Weights of a small transformer language model.
Architecture: RMSNorm before each block, rotary positions, no biases in attention or MLP, embeddings untied during training, attention and MLP in parallel, local attention windows, gated attention, value residuals, hashed n-gram embeddings, an embedding shortcut, skips across layers, weighted sums over earlier layers, capped logits.
Each number is 500 + 50 x the weight over its row's rms, rounded and kept within 0 to 999. Layers, rows and columns count from 0. Numbers have three digits each. The size before them is the row's rms in percent of the matrix's.

# up: layer 8 MLP up, 1280x320, rms 0.14, rows 81-162, columns 80-159
# down: layer 8 MLP down (transposed), 1280x320, rms 0.0704, rows 81-161, columns 80-159
up81 098:508443555534385545471524553557407543504524496525439502503413509496534473405423504466437454449509522377594404479486583443469526503421496510458513402540555474520565465571532523468546565446544524459488510504455534402474541594490621590468483498
down81 101:530553523520482501496498508487495414509522531484477519508515511440515489502493496559531546592448472455457535477448468567456532501527543584388439399535439610487548482590512493541481544487484553477547465564513484553445488515517458482512521452
up82 092:617527562489445591556460476479405494468524563552473539355454479443528561513489514521603469535579433548493483487577541491478464427468436522534493559439544397495545483587567509525465525485420465557529419512519547550529511474544443477507429507
down82 096:578600549495545594514487501483505516589430570470508515572433493459484490488498412532530544508495507530457391562568568496444477536496494448518581581455499568483557414534435445504524410459460514563394462491637437495508600505403488496616439547
up83 101:530497481473435533501505602498581543484524504476480419450533490499486519506518582513445528525561521521473450448543408503496571539496488478483485587465540579468372538548495522424569572551559470525473447590539536463509484436573534508531477355
down83 102:464487508436483552415510487490523530513544590498475535569460483443467397527599496510488543507471473454501472511440529548505489497517572440583479550370510604487535435476509479574496410532624580478386480518490529443512435496541525497434481403
up84 099:519413425470482498490477533468490562479570419460470496508504467518536454478524481574427519416592515535484387490576515475496550488543494555542414509486569539491592504528439492465499424488467456490512488508440416587456600585633504508477519484
down84 098:559523520378568471518442539503502500539488490512396437491532441564523385489422583440395597574456501467531493518508577404459550462481555480454520497443550518462616509454475549568579501492567491579555548462508410489520551606489440437469494443
up85 108:524403459559602568450559420518568519508470512481526497510520480514514501442450570576489478630473577482483451487518585499470500470465513400441503503530542413488506587444490508534459537646480574538515464470364469547517523449537466469545453559
down85 106:435501478505411501560500532505464495490413392521535454534566399469511554500435511478495496551510479460438461450465559458446365500423494470477459486437565531470484470491525472457593506578388577574548551560536546492481497396537503372561482518
up86 094:453492492662547485526549521487548449556478579581563540505526542433478572525366567601512481515507501457503479517566511454407541482581500515503576522420485453527526527380551433513504555431549508538504479518534520439493476504570509431554512418
down86 094:530544512537403515524518569513493506460574432503509453480530557431573545474344537487417499474484502635455459490418443505517485442465453588509422503557507481478497498531476478546497564507489559441519575509514481542457618550467454613599470535
up87 104:390476540487533510471498509430494496484519489494515494474601522508466478477430510525480512397442477555478552499532462492569502494502558583384446537437511537540516510517558478597515498501608482524470488489424459532495549533501458427489570529
down87 101:490489519580491424429494471525487522556523497438432542419599475486521568506471561465418494503502539553463628520498482506524587547573583542424493443522547455559648522510589537530507525545507521531410490516504463482519444568454517625438444564
up88 090:477483526517516521523535549475410357472563619498465411464430511616522493502588545542486470471471475516500481491502450520579557541429520517550514411491428516485587552547520465524434485557495553459508453480515452466549530547468571551546490454
down88 098:607472499462462466476557473588489522535424517455591489394490586516465491550474553458502502477606499501419556480487506484509504482496441441478399636508538556576440475472566479393439491498471490507440583453596502571505505501554519476526482456
up89 100:495559547504469373464483564473615450583541452540475434401460443496483556526523450476558432557424552563420436487497438515501496557580458487538486494504519568451453451577507648493558508487547432519503538496519566515452445590499572485560495525
down89 103:509500536475480461427448561472485480532484466504484383561471579507485478488483475449500434495398498448476423471505435433539507464460324493440440500572539537471504520562549576374447469432512523525526557500538459503516531412547486462583448472
up90 097:423548591550540506541529450514466480486491550490509465483505612476542427542492466472510404591501585471503535489483528467538506548478488448582526458380504490548508557483480427586548490507565452590467487479454431410532531531559495511578537620
down90 102:574495457559552556519472411543439502575565600491502484554423480525511509481449423446494567541463469459501495525569487529524554431456478509462532524496480509525490531508418465482550497528480530504481536498508422564505450443477499459526531488
up91 094:469484517507515584501493517523500409527444451518502467503397464503467487483556537485442457459632577528509479529459593361460558491510439536391502567454528542444536463559467535503555534515480598423498504407511552512447465500527540454555494380
down91 101:401514474528489531547501472509489564544505460529522480530477491477450396529513439491497529595624556420523589518497484598473469511441514552461468543604568535528524554536484474522473468458458434501467563495447491499476501481501466381519525534
up92 096:427555504513555492459501461553588493516390518497480466443504481436504417570506460555572555465483577562522525529487510478420551455501482444545521516456515547464475486509467419507532481469505444495529496495472438486501618564435478465532571516
down92 095:492444541397491554398472466502497490435515479540533504552592457422430403465488490495468477462493456497443565443549568552542518470477487446488490576554516511500456589498624500501476493483476487499539445470516458527525563523536392471473476515
up93 101:505538537434575517490548527424524482506428518416523578463390538548500516461523568422562449500580519519399397502519481510437548474437457435532513477537529461567537544432431493617469578512486436512497515483495491438502486453543504515513578425
down93 103:495545586492519508541500499527524522601442491507495524498441464554427502494423401450560405457397462419543503477443469511515538496480475518457504445648486494573531553497438497552537464592446520498491491599521463449476547506464547493588491498
up94 094:517557422499478575509466452443454392510471499483517490456506440458546439596474500434472539376505552446456472479537568466388478451444498527489507448466479483397567475518509466529458509571552457435511462522480480539457457507465381559459537431
down94 091:474498547456466513503455573593438466491548530556602490458490517387524521521417465561400477568456526547564446561577492469537446421507574587538584508521482532454444618496498517442433563601448476550504531549496520506424557415509540570454487512
up95 104:462522394432483525467542429555532553483477431409471428425437535409506539377491496538463435490471477525454425461494413529441555459578430479590418472432411483545546599546492447483488495522576556412575556529415544520508456534380431510449443563
down95 099:547545443514472554476450476543488564420474550437489471505491475531487523520526528546544445489521493507499507469566493492505478567528514418439482493502474405459484478426511585570476542592531532462505554592531538566571485447546512459474536531
up96 106:523471447517575513499441481442440445534476541479443522426568461481400467516515547514536554587442523495455454446518459514463464414573543449511471472482538610418408532573541477459540479473468547580406530453510383472522485438494492532450530552
down96 105:580563505491559453525420445463459548610453566452491589468572500530407560474444480495422517515527467452558548457395552467456501476537425491534569509510473614531514572534404442448500468537589467500516509501515526571558557451458434486456569490
up97 088:509447501509462545552468489514579601513440484448451514485456464520484528526415464549521518516545552502486419525596455506513538411487424542568522421573510510467461375494518511453459466603500610512406528518561554531523492529578485471470436442
down97 088:616478604538429463503502540511498543471552587503484453583561408462403505529441518454502491502500466613549569567502497522465521443432480487553533581451496511498530468414556485628537444496449474531465531533544496466544442542424433405469519502
up98 102:490447493552510488509432579436659516471515548540547548448483439529431461542502531556490461614491535516442502505418474517529568596426431518441479569432489532458474479423472563530583572533472470559585566488505517455523479532362463553508510504
down98 100:560500488554519489458540437490504512542494398488517447540526504510509486428496518540547550559512462463526543510512444565573500459611490553446431560559529463599495545433590556485518478473504580488531386442498547501529521567491512582451499347
up99 103:598516467446469509495373548407353512498558492495563493516646474455596486475449560474527553420545448513530466448484491514510481474405426471431524515512587603560510523534509509507454467519499581470454444510458449537563507564523552524512555488
down99 093:495492424479478496524545447336483447591511531517556576557561472446531539424445560384571464544537475445473579475511474542534429531494520459443624483561492555491562484483586556503475484463475527451558447458475554536564412522505513501547548470
up100 101:536523490526535450432535558440517520453511459467534496572412425452479493492524481516486512411495487516584547457530516587477429543576553427544529548455481471510530514523551496453516560466503468428550528514512504550536448553450542466457541432
down100 099:482524464443579575545543549449434483486640520492405516469531545510502448437429565470569524455477588515438530548484440574444521509482551571466470557509452428541486547512490528566537572517552458454506557529544476528588509590517515465482548447
up101 099:510515531505452434524478483493558452516517453447367508512579432460527504584484459538478519471496589467572471482611519534551496482484557496546557509464465603482510500526474522509464433435559406497416510453421452442461466483480523496459522517
down101 105:557535457429445448505485510486499547499497512623484539486575545574518424485578557550511402469548517510494477484430515482496515375490510408602549547539549395537551492468537584628500437469541485586498484502451447608461531518451479483490507491
up102 103:461507429542499527384616567467466504446490462471511555429577504523601520466483532608401533464488591402502488488447515508463422558556555498515471514521467442380465373516600507444520440430492422516467565573447497501501499496471548515526475455
down102 105:526459494467526562544452523531518456497494501519542498434511560476471471513529568590477461533579451429549432479527447513474561507577456475531443545504483536489454593493586390524486447511568436490498524527470519521525541448404565497456429549
up103 100:551564547602503545479522498429523530503468547558554603476513513505447453516497564505599517561469557400429437488493494582566547547501569504587511506501540454509524484569525529521456504521509570428492511493566545483525552555489483480507521508
down103 102:441574488551540407468501596528506457467493572400462546550511524561438525402481496407546492397443449557551458445452545506463535468586442505516444505575451468504518503467510478463605476489575543448534553470524499519591492456517444454608582547
up104 100:470409562463552582492500498498532459510429606511553490500489506496522495490441551514545509430507514455534481500502532460501545496522514456523542439602426568529423486462507540477527475515488462501496504518551436569515479544524545569479444509
down104 104:451464592585467513434584508505538451466569462424478490535508491488513544550555494536499536476576566579519475422537593482521585491563510497553513457530457495383520440484457476476550501530574526489584508510529522482386462560544539508551444500
up105 090:478500464561552561513482465479578500489483505510514542539536505436536479610456412450537513537557582504464462477541449459486507484477449522531490480536503524519547475526531461517443445396517491483550521462464494495477519510421483494423423474
down105 094:605394461478486551596411426558561492476572519489508420540457428605474441490508541462479411542503510519541526535520505509504551464486525500570475488491587521521516509441432464528437551531458517537492480487394519517464461536514516443556454502
up106 097:522574423503517529521459566508538480542477537496485458560374534509384499589523520530440446527475577383429577534503503453389500524548474662487539551560480577498466431485430485449573537528497462461419521424556445432580468462518508422561485511
down106 097:449548478493435441513435512481495416505407510519440516511484553472499464431512506543502477517524548587542486582546429471555439582439464480395566556519463436457533494491484509623629523479493451511431556464437511507478481548498497462518624408
up107 105:534496505543594488523512574598557479394522509429536555550485513497492592455539513574380512523453572507533544415494486449503498568449493469509566514526452465511683428498504542520500504563509553430559484572530473485471460534488487491563484502
down107 104:480478566556506513538483458479528520546451528533442421529531473415473485512544494558367539501493509584493508449488476527539426498538489494661402510551474399526482532519490445502483545502522588529530542528414449504514441527448550568509524461
up108 099:542523479458449470496544496565498487485566446527463469478385540515449475522454549412510493493551470537478501397557514520575607571530489410534530478574520390553546435563395572469528423545552442484499461491479463415454524491469427492428537535
down108 099:532491457530513579558551512496427500544518517507508623475517599475574469571529503507558526502543458536415449481472464519559434514528333417535523523540478528516485501532449406406501462553397409411535480441545508524550488494395646553456475510
up109 094:422555519403466535470550508533450540489547520560525564477515475468446473539443511459481414501597555467480545478511400580541416524445506526413420465454503518513480433516507611483382569470474510416586445491542432523502572381500489464508532535
down109 097:519445420540413499511529486488461416647552448465568482465470494556498505457439443473472509428440439494508419499496405529530489464517544506499506545485525486487449558588517545537528475553506480531448514537508490553539501445555433513514520487
up110 101:504533436608553592422536505474360568436485466431571473462533583469470557521556552494557495614456661443484524551553499542478564556547468421467533562555438463492484417470515441530479417482350486442532408479543515496561508498573426446537513526
down110 102:521466450611527518410510480461462570498479478535512440392626406466481463507451556529428465544571554610476523558529504521466541481460527520413563584560450476497424420517539496517459548532568559511502506557531460504442547468436456520533524469
up111 096:522537479517491503476599624389419403484560439468494491452550468596438433533490502475537499531459465440528570433517586485475586517557504414455533511419515514498539535522537509485504484469534559510478479536563494473576513431454465507414433498
down111 097:479531561482425528429486572515465519539506541503525502470496517565442487523496509555505504506439512455543538448478491389524569457494479517556547417468495537525536423591423437460594517474435530527503413505509510439496519459429447577548468529
up112 102:639494516529477528506470476469527651494446540577486477389426482476559507448409540435417534528584478518508538447530509532506528439448550437492481371505549516494491426494534564496401484437476533511444384482592544507513522520494600517482548438
down112 101:506485455521508602481538455461480510422513503501540458578447466442395524423454495513470464554520503517526545397532531570434478462577416497498515436532447551405535566399588538567523545517446526497520534476448571537494370594578444501446626511
up113 090:483477435509541528497575503634551516447477423494467509562409534449549483539479505514533578441428558469472481426523480523477542455561520471529494533471540465463500322520540433499499512534407563441524495432581493370551487451494445478509406470
down113 095:466502483479452586493514498602397486485454547573553511422499539443564555531474482541557543487538567532448545426398627426511507514482436584451432504424477435464480453502537479470463508519572470478544400523554402473437474498536513500561515454
up114 094:415385428504473492451528499486532570411513506548447485568475423506429535473454453498496541412509435446520462475504495495482469574561468438447445474514548525515539607478512536447452514384555452432502504518477478482429491439459453426466568476
down114 096:504479399419440579467483476538499555546510443575434488438466488491513527456410448446442486567419450433570502470497510490496465516466471491508554504526523444503493585471510592517464537500552488458535523471511484488550481438532402486490622494
up115 095:462459478467555543471389539458419517451472497497489463509509573438512476501490497499407488570593516474459553438437486485461499485470478585484450581546551542543495508582518475509507552527523414425477507502525523513585478492474552598541483584
down115 092:489522480377415520558497526419519512433437501421420499542598479487482392472467366479552552560492407531456442539470498523522482538522474523453395498450486466532483505446431507628625521500535542506513468511564355503486563422464555484507569440
up116 109:532479437580574471512526483442449497413574517568417506378564533463506553481515523555579512546487490459480431473522539511483545468461497458490480602436532528533528455553459523455546459458506443501500502532492540551419546470554500526548431507
down116 099:466451601525530469528517545484444450483422495453392420499463434373519506433497569469529493491398508428581465492525518434474541540551510464449475458439419468458531488543447537478466496528459468511515523479478530403476486501546505460437553399
up117 106:471484460447487514476508534494435506570501536513511535567498594520521562477450534559497590475451505458553529490446442581609538517481468492487417472462583410481447529454415419455482536505496506491478466517562489476495512469520496552410506562
down117 101:545500588481528526516448435507461563466497615510435432520574512574550504570464413524404522478460455505572433521486411509513531470410423555435449534496439522503550432417513517464482473419530475460440469491502544501487502496451475452461507502
up118 098:495462422510463511471497527322590489458487502482564576508543442500603433506461486497491590440544511508498501413655551584434514479489520540460577485458559594427582485549430519511497519587490463434497407460563413504529410534501494525509529530
down118 096:461512486410524587498495447503511590467445541610483527495498490499590530526507410471496480395513525597526540543477518621519470561396458551526525510428545521537462509584457486508552409380460513516414515507511485487486531532519585492444534515
up119 103:492493506578543474438512562539475522619447561525548490444573560497497462356543492543518564561510415492524520537465507590468565465478539542404459526462495413480416508494503536563557541418442413548467408493548500411504501421581556530482607503
down119 100:590423418601560409446468535435590405589564512547493516612477556519509551463419501510467532495537602478515554504440425492474498554497517510477465501549485525596537543573530496578515519471498483496517333510512458504498534489585552559582475524
up120 112:467520526435416501461425507518480533489460568508507463474429468472423538491514497492456503541579452545535523467500509546532499480472485528485537552581579426416543517544520611464498435640517516423493501553456515493558436453587512517433469560
down120 098:454452521499461528532510514546523506499492508490468485530522568536449549500581433434494537490453487579569461447507439487535459556545530551579390543525476490469479503500398536423529539563545553538486554601456494488461596557585514453492352468
up121 098:521581566514484585461498465575502475516528464469567451521471531461448502482492515499465494556483407490528516488466541559467580470505491451513620430478546406514470370552534419543456555513473501542442519487469599513537625448532460474432478471
down121 108:505520464516554537535568527523520401522446503430506520520475475493544515540500550408505518479459459462528550495452528469433535545489491545463547444534475549482487587556507484481421543477534512525452526467526555497538457525488524443504477496
up122 099:478530563494536510558401567587621539543506526390507457448496526543488484570432542488530578536452508531448439477594540474501516570515443564482374588358550556536472469523442448496478486451530508487571521492486392569500450472526518536496477536
down122 096:522430509532444531450437532534525533504486638486597601515593451622505537449491474520410501474468430580476468562510585473615497522499434490493517555546447458494539430523510590500485461426381461512623563524580466438505425590451510481426583430
up123 098:514478481386531517513522639506508562442484450435484478519569547601470587583480558519424504603409520534473524469468460468514525497474459464472474465521495489522455517571470456472551484450505435476556520476473431517538531479504632485415452439
down123 096:508499535445488561520453497421529477408502446474446590478530404563433508484434447550598478520440497512524567534516510479575504511485464551502484536559416424542484350599566581546547497552402549523480523434509530560482412559485477532445462548
up124 099:472472485491485545488530616466435402502501506499475511564470606483489505455522542512476493483435567540499515472491523496469438561528447427517484449496431471425437506560471528472558491498586434531380614468527521546528482412489536451478481463
down124 092:565489424574470502469541551535492553455533482459569503576499519455518492599499575478552509622503472524504455475502452477449473491470490527463566399552491528518483418483457486504555499551527521539481487529587484444527510528441463461501524545
up125 100:513589498559594407501483506561499458477452546429509540455428468539620573486485457542459498439482507421541489542588525472502512380504479547432516505516508408462487503477506440477487391459502488539574592583482487483480650359497441567488531394
down125 095:427567592499517479522444457544419477493487582542460522570477548431534528471482543445525536496535454486525493633549497440520527501491478410447571448515518415564430538381518515566622429518499505544498428633469533458433489502411362565588442510
up126 100:546493575609469447520509470615603459437522522485458494461590538496562623447453483434498444499454542447545449514489524482515556558500519414538575536488543502479524499520504544529552392497517524563536525525520467482451415483419435431523521510
down126 102:488507462491522512515551480531548511483520573470423585537437487523485495563515500525458522484466472463492585491513470527430542636548511452431531597513467525455528564523540533496530588560512380444462634520483446442516510505491520445481446435
up127 102:462581469503506529576573438595578546480524498534466441483494467506655397568383516562583496550526439523480436513503536560425515447543586580564438454508566488504456462505490521480523531527456483576471522531479503443466589541478478509381468566
down127 100:569509556546435507562465507582527636541440495472508527517484514522558513510474495558382524596541445507617576588496519475544498569519465421598386523441443575506564539465490527530500535499478513525587446485515511463479491430475564490447525503
up128 099:460548481500493460437506520537565549460498520459534543473547456381456404568472496474570570468552488505585477472459522496458553440502523546550472436527528500507397535502559440422484560531507476582525460459591574463434486533467519606516549481
down128 102:467537525458428480460560508540510543503573495530563454543513435451475381557388493582506584489532495502563485605460502513461591445538477418560479550603514540425527544567473439499419499492490495470570494517464575522505559533459437603566535407
up129 098:490519568573528575492513432525527582561533549598434574439350491483454415536577543440458516527501498388556459539555443486453452516505527492483433520497529514482508532432461481503471575516463557430479452542560525422455536469535553514444453523
down129 101:412476519486499511471536441512524571519433560492565556519431512521478563549467565536542547594515571445537509477435387426514520541540435405432550444484452508562517513513515516488481399559527571478530530600558471548386506564521519544484479587
up130 099:509467507463562451469478534433518478464494419503450529458547527513549471499519495558525452447510512593540440496479542435607429504489454458471511420528490508464573495486596516483478527548540449511534494531445525398465418583429446560483507434
down130 099:515502483569560530478547560446545476530452392509423441479566516494572608509522505515483545533463430542458461492509524542603485443511442502460401436577476478613489456460486444523552497469572418478499455506502566506467497609475574509563426577
up131 099:534572514513515555543529519495581489573552472521519542573539551432470558526532442525454495489423517540482537548488506563458510468436498535496558528476426611526550440521468527490439466461457495503556516524498497501574473589512493513480530532
down131 095:511518478537536600511534535537429585407549430545474467453456598536585552498468504547462509490423436481521473489477507528511485495436526560431480501510469433629538544525491500594538423522547436514504507499443551450539603540434435489577526577
up132 100:483562639498535482464551450497526555464456492547522394495573481507440581414510428529480532520555478517516491529486445549579496533416453451531633511486376448469568491428517451455502477445509466455537475498499480550430556500472421504487557410
down132 096:492456527431520488447496588467499544509345542529444602527521474508517540451563370502480449541451480507479528431491519447528461543492533528477487445562440502453476520525387462519478530494525488452482489426555542454558594564547537546533599557
up133 089:427552486495429562495597572445521612606475568508452443505473512577504433555418540431445509525451435498553523487520530421414448535446555560538556549536521488441543520585480492453529473480461593468438488556554639514530445501455458569520457475
down133 097:502454583503516459478468528549523432530424474601528572517461503502428515557513574436491512484414529521511480580498512478529447512512504411500413450465500466426542570455436521460535546478567485487490484468450363427545534524510413550543457492
up134 095:509558565517467534456512559534514549471552410435480464459511530473469557502448540389436617459580479493547487516499431542575357393400497567573452484565588531477483498484461475501591463563417553506449514536495460472618476385506441549380473419
down134 098:514518469560412579438463541568527591477501469458466528491597553453461574402482575472571462386613528520518568513487429520505479545481492536434432641484501611451519507530455426520494430571502605534475526543585456461494531474498528439465460437
up135 095:471518385499513476543573455549514529498578536448543452406516392473581443509485559479465423411524575487475546574521477565568482581448507555459484505503542490505451448467528487412480567536560534523403523500462591421509491510511455564548557523
down135 096:430433525509563519416439484495499506571490505540568521504471438455434504416485505431524516560564436598521410469495526374510514422539502497551546510488544445554579490570565498386571537514505483515481477527512457470495602464503531538580540483
up136 095:432434540523456506486539445535514491583460488389523550451420470468582433487556525482495488523419470450533522464513516508515609530544462444512488445499367656537490456600547427526519538452482517540483551390531514474487447491516526560476521423
down136 098:492568428492457473598482449421467485622477372435542498585426560490479536493468510534543494498498519528497471406545539519507480492492500537434517492493462503546572560558557423512541499504506509380558511475610481408516473577554485445519551448
up137 094:444458522470482536463467444445545482428549524461512627432514492605529539596492519566496490487524450474524429486428513587482504438492468522578519481555485585478585416472537597540516469518547471489568499502441473554497482582463459399580487488
down137 098:520482443463519580536582564479504525548438500422509525558504448431487557498565459606523562493449439481552528410433490540506481552449580428484504453568460495537423463534527550578559474449547424520491506530480458445531528385542463490441497517
up138 106:499528506478519425509420446479542512530510450510504458491475520451563514501508424492419503619484523532368494523534531570539465519489616522449617481519427480469541518549467506480434480503515537445462433398641451480517535429519555477401589526
down138 100:602515470480569492605482531460455465501512524444564477483522503461514512463441497403555472500566453531473528452476434367595432449567485518515512546512436438425516489552474504437505495523440587499482509500490408494461518448455478472514552529
up139 090:468468548405528505469529486448578492527421475495448480491446474515553451431520585502639538638417533420479551493443520499513544467449503565462500518547401539487527471576466468537560542489445527518468550483479473370498487514513449518450475537
down139 096:577564516445443492491456565551500409449508434417483478514515480548508569462480510510500483485512517560562500491442515460533448495519558486479586573442491524542547454471536515526514537454519412445504502491575576518506584552496424444498502455
up140 097:481450445481451461572507593502598459513543473439451576501471404520471480513528538505405479571405497439447489436546553458543520497492488515528458403488471529493508491434517526435542516441517522518515547419583456515459439575480417560589434451
down140 104:475483522445447482473501493532488473526523467466390465503409373408519413497544514456554547587480447546530475528540444556528437443452589539536577583501480454478545490501579579546549500480503549522573524495452456607570468528495535627460519487
up141 092:465566562494567547574532542496523539455524488478459468434420492567511420594556466487446553573532514468416445502464577482459479567426496527449542448502489467456468476477529499506508469470415421428504616521483447464481452487441524516492467468
down141 096:497564458494535437584470539571462528499567559465470469528438419552551477543405466485493488620540467504450562468510579442489514390522546528421404493560497480477508461463521539534501476444531518547434446471520475445571533501541459501400516468
up142 103:543475530555484530485512458464593447457543602459439534480509525530569450531501496468494537437460597428564492488504543378523493493522577572513460517455466568496468500429588490531503513413476500529536495516435604440511499487549511527441543444
down142 103:490548494634474453558475473493492454501512517311526475545573444487508514438567534449519557473463504513482433374582558464586377585461483510507502500454498527511431480462525466481510525544505542503402483463575490370550474541494469552477439431
up143 107:494550520545580505516529522460488528499423375470510425429515517437460505510548499409571451578521547590581544495424459464462521483476535520505522519519565428355533439531545524581599521501481526502518514474491565454529540457522503451496446560
down143 105:501459479514552570487472610534526542525505567512556476536571471516457531521539488500549465562510585490558552457502569492557484446496514582457521369434489576488456470464466572467460569488491530463465531502520518531589522419603510381436468436
up144 097:573511478417460517485425529472507469451539492440560540564528491493535463476530458572460471423430515425513457369480535523493514328462596544545503519523636560476510530476510598540424463540475471443530441534439453480474607519466496439446551512
down144 093:446476565403491503449390465454576496518414396484495494472524431503450434510392566395465477538502430497517572556400485532542462455550548521533464443517496468505396515535505513572605368472465484454520540464556499571572471355475511469486522404
up145 091:467476494499451600502474519508544493571450471461525492520420477489504562533464452523480554521543522537625474551352483461545418535401528447518529445511527503561563419485484396388558487498472469492553562530491486484477529541426541619554521527
down145 096:457479535492581522483456536524420496554503547519526520513540485512509391427440502493401516470567491450418512507572538464466391463502600454411470495501473431452540517529513537504525476479585497566550503509432403562506540576547442469482479491
up146 093:560446502382506485487443553418479467488521435499518451528527420506501425577438395506522473468485567508486476486580549553489495446463582475470570566481517537505585508544501449469562445526441423358539478481506492477499426562542513488419486534
down146 102:459559523509515529512567393521441523486416541518493505476559455515481516653440583557543618525506534502476411568440458423547535484468546482579505524562480455545560533517582501501534464496538528520476420554470624486426520344566545554567509552
up147 106:573523436467509497461461585494510482467448537518530422511467474438490419461565506495467477532498599461508521502492475551603514492486488507523322441445475452512509498614474475502512480520518508551525475539494529512417494497547554432450415417
down147 105:525421538514417456481576530456473478528371427531462440493547440510396498588526469512442560505478519528533460494545540500599459431549607623520455485457554455645476547507579494604561520525554435421491420530560487464487478411473521510515548518
up148 090:519460538548461391478492509543631498555479510497413508382449552546555410456491467451547445541531497483551487482469501590509488492576436499477470551507483555518604445572460399500534440459495439547508511574448474387471521504574480581483469500
down148 091:504483562513467438478509437500469385435474543491504580501523412501546639484489531626580485508390430559527597519483537523628447457589547441475530595450503503479506502541497498594424458472483536447479517547520520613439507580530576546503516497
up149 087:491451451485561452524480537457490513535491545520494482509488513558457344480548564533494461498447467461537590556484559495562448612463446446509460529459477508476568467583476463427534447492563471480422476479457488429433574518570508530529560540
down149 093:483519512558571526615532476546443525609386474515495567515460475456558418435494532463479501527547476457500536537547526550528497400502479548523486569467538441488504352503518486397473429513474506497518527444467483434464415555537448450446636415
up150 098:593534421456509542533533421456516466544453548485502523514525513502424524478457472489473480390378565509538444521454395420484522467457462571510522549498486392561442567512544555427401421485501374585529471456379433470578446485477513531550505383
down150 095:489564456524469576532465500442533471446551515439429531471518573420536445519475546570559541564525500430505531529498473515457544370505584525462508550513537483531563494416526543601526426585449551455424477439452591468458536594487532436404545511
up151 097:514525549558498521499522482538557487444415570546573432458492515441538524513467455514469475510496491492513439475504552533488559476490493532576488437472507525477578481498480491563477455517459650503534450549469492569496623498430545488427528544
down151 094:520406403456529523524523417554508516420556554482463480478477487515463578500443426446525605468554488504524479482525433473548487459484513379474578531422515447567516494462604542492460456514533485515528506533438507415567450486481526519485498480
up152 096:523431609482508461474450467432516526494504472517448481483412475494457516490514418470547445512508514443467498473605580473459520474520510493462499443522433518482500477562482498472464465499487513457452549444438517563507468579477531500557471458
down152 102:579524461526538506568399452605495522590541585521536506554431474505515498531502562523464543470484487480528519482522439429518424441396506417445484470504463477392562478532501554540493501630559549653502493496474492421472540438443481488385520529
up153 102:570492488451450413501534511443472566550542450568482540432470517478558497561551532478520466509517513481520459544492498454493484467582459439502482494635458597455457565560429479455481552524522543476474493526552544539528441486539617475473491475
down153 101:446548534505474492548560566554542454554504450566590521372452588522620578521481452439449525495497453493599538484467472553420552447525479524471462492526566448504622502456505563485540518518501604534518462487540576561551465564512433411504535516
up154 097:502464543387572499520468460450491545479523494519494419464524444510500468541543482639462532534554453475577560462449483583444517444470450504515500539539596488547471462458521485479568474591452549484477463497481509520504446566545443518421544505
down154 101:528518523582503511488534505506371431499488564544539596519610467529431515538565492571451497544504499477534524509413492423531488474435444461503402547528520484518460511478635415507546552499487484376578460468456494439530525543564493394539475484
up155 104:450551491480495578514484560558462559492522477496547425545513470466468442518626464533572522518535591429555495507412559531476507529451458519497492534507544559465460558508527509441483479397541430506389494489464428512565479415457504503408482433
down155 101:496561497479473528425412546479509542550427450515606457537560502576500501602612494490551474453450540539516585478430473513459488485547486509591507469432463532498533502525575489349492480427519526463458552490426551517522460542533537463439552462
up156 105:533523589492537575500442539587569447473479568459534524436471513499458472524478503507485552570558477476476465591486382481471532497481447586451461480480530549498495525555462543506523563469411437588481478448553553498437502525473539503516542471
down156 102:472473566448508453510470497577424480484500545486519609462535542534396478386485493554531553511436496497608540535543503405461470506602509462538494441438370485575429493490545500357513524572473455526542538490462515511572432454551531461508434560
up157 104:456535499461474441421484576585564481465480478468421578506460445403485412448506473501511475472486474537474562413499619492503491558417549467499456513555495533452532544523445477538460546475608591527523526475522471449498551491446518522540495452
down157 107:524476527613458502448443491562542465534507507482489399420470450493509387465486417475444481481615489474528493519421492567495453546516541526574490538475468543522519505454465486473610484477564413527508489558476432510518524435504428524487483576
up158 101:512467514481513391503470524514564558482577498518483481533479418558495469417593452515528399450544490388589485471461557543514472483522446514559547399526549553529478484483389468547509548416549448439506504544487637621592407510512507487463486474
down158 101:501538474360462472510555489495454569556531472445466484501388418524530558480522555527501479528462433530531497508454482512502496472534400518464597556491591589525408482429478454581482460484517539495416451511523490560535496508488524497537507509
up159 101:478565558349472534424465524487459415537500522536489432561501527490512617395444641525548522454492511500505493457505543499409508432472557389486476585546556514484541533463494519476432489588526457391488513487514446400517461495542481430484489504
down159 101:528575514554460533596532405493535427446472411476485436463462482572547527525445539471523479445500494450563483499463500511542492434543553557557503457496516615565538476370527587474520509499470480534452515496513544475537474476587474504536539562
up160 096:418455489580514574457564531382530446501478523509582504479505481495398509395437466486510425488483543513467451517509483476508436548524434516496552492476541480370424512440450466563415582466543498509557494467527524505523491440512508499513556568
down160 093:517465470514513549446461483481585461550465533532449598514475470611563477479526473538435561528492570443515467594521468501537511596453451547438523437469405433530439471588445438497411517521460519567606474490437511616491534634540533583547459469
up161 094:470501491405499465599545452517548525536435421507519531531426498454460508529547506453510516555502464559431439528447528466464467528430490496464541542501576521591478527635483617528566575539501511562443393520520454560562504500407559512602550384
down161 102:605592477541390462410492483428480565483529541535556512508499498473529497418474530556514580458581499491565489533510497531529487534504477474519454541416462535408474440574558479458444410445567476424574498480480467461478547595588554605442495542
up162 098:547509488578478485419467485457525529506478525553509471470514495542564448463552495421420513509438552471429390473460500578521585445520556515473448367529565560492481445474466525408533478484514521479464468454515483562464603452456512547444534604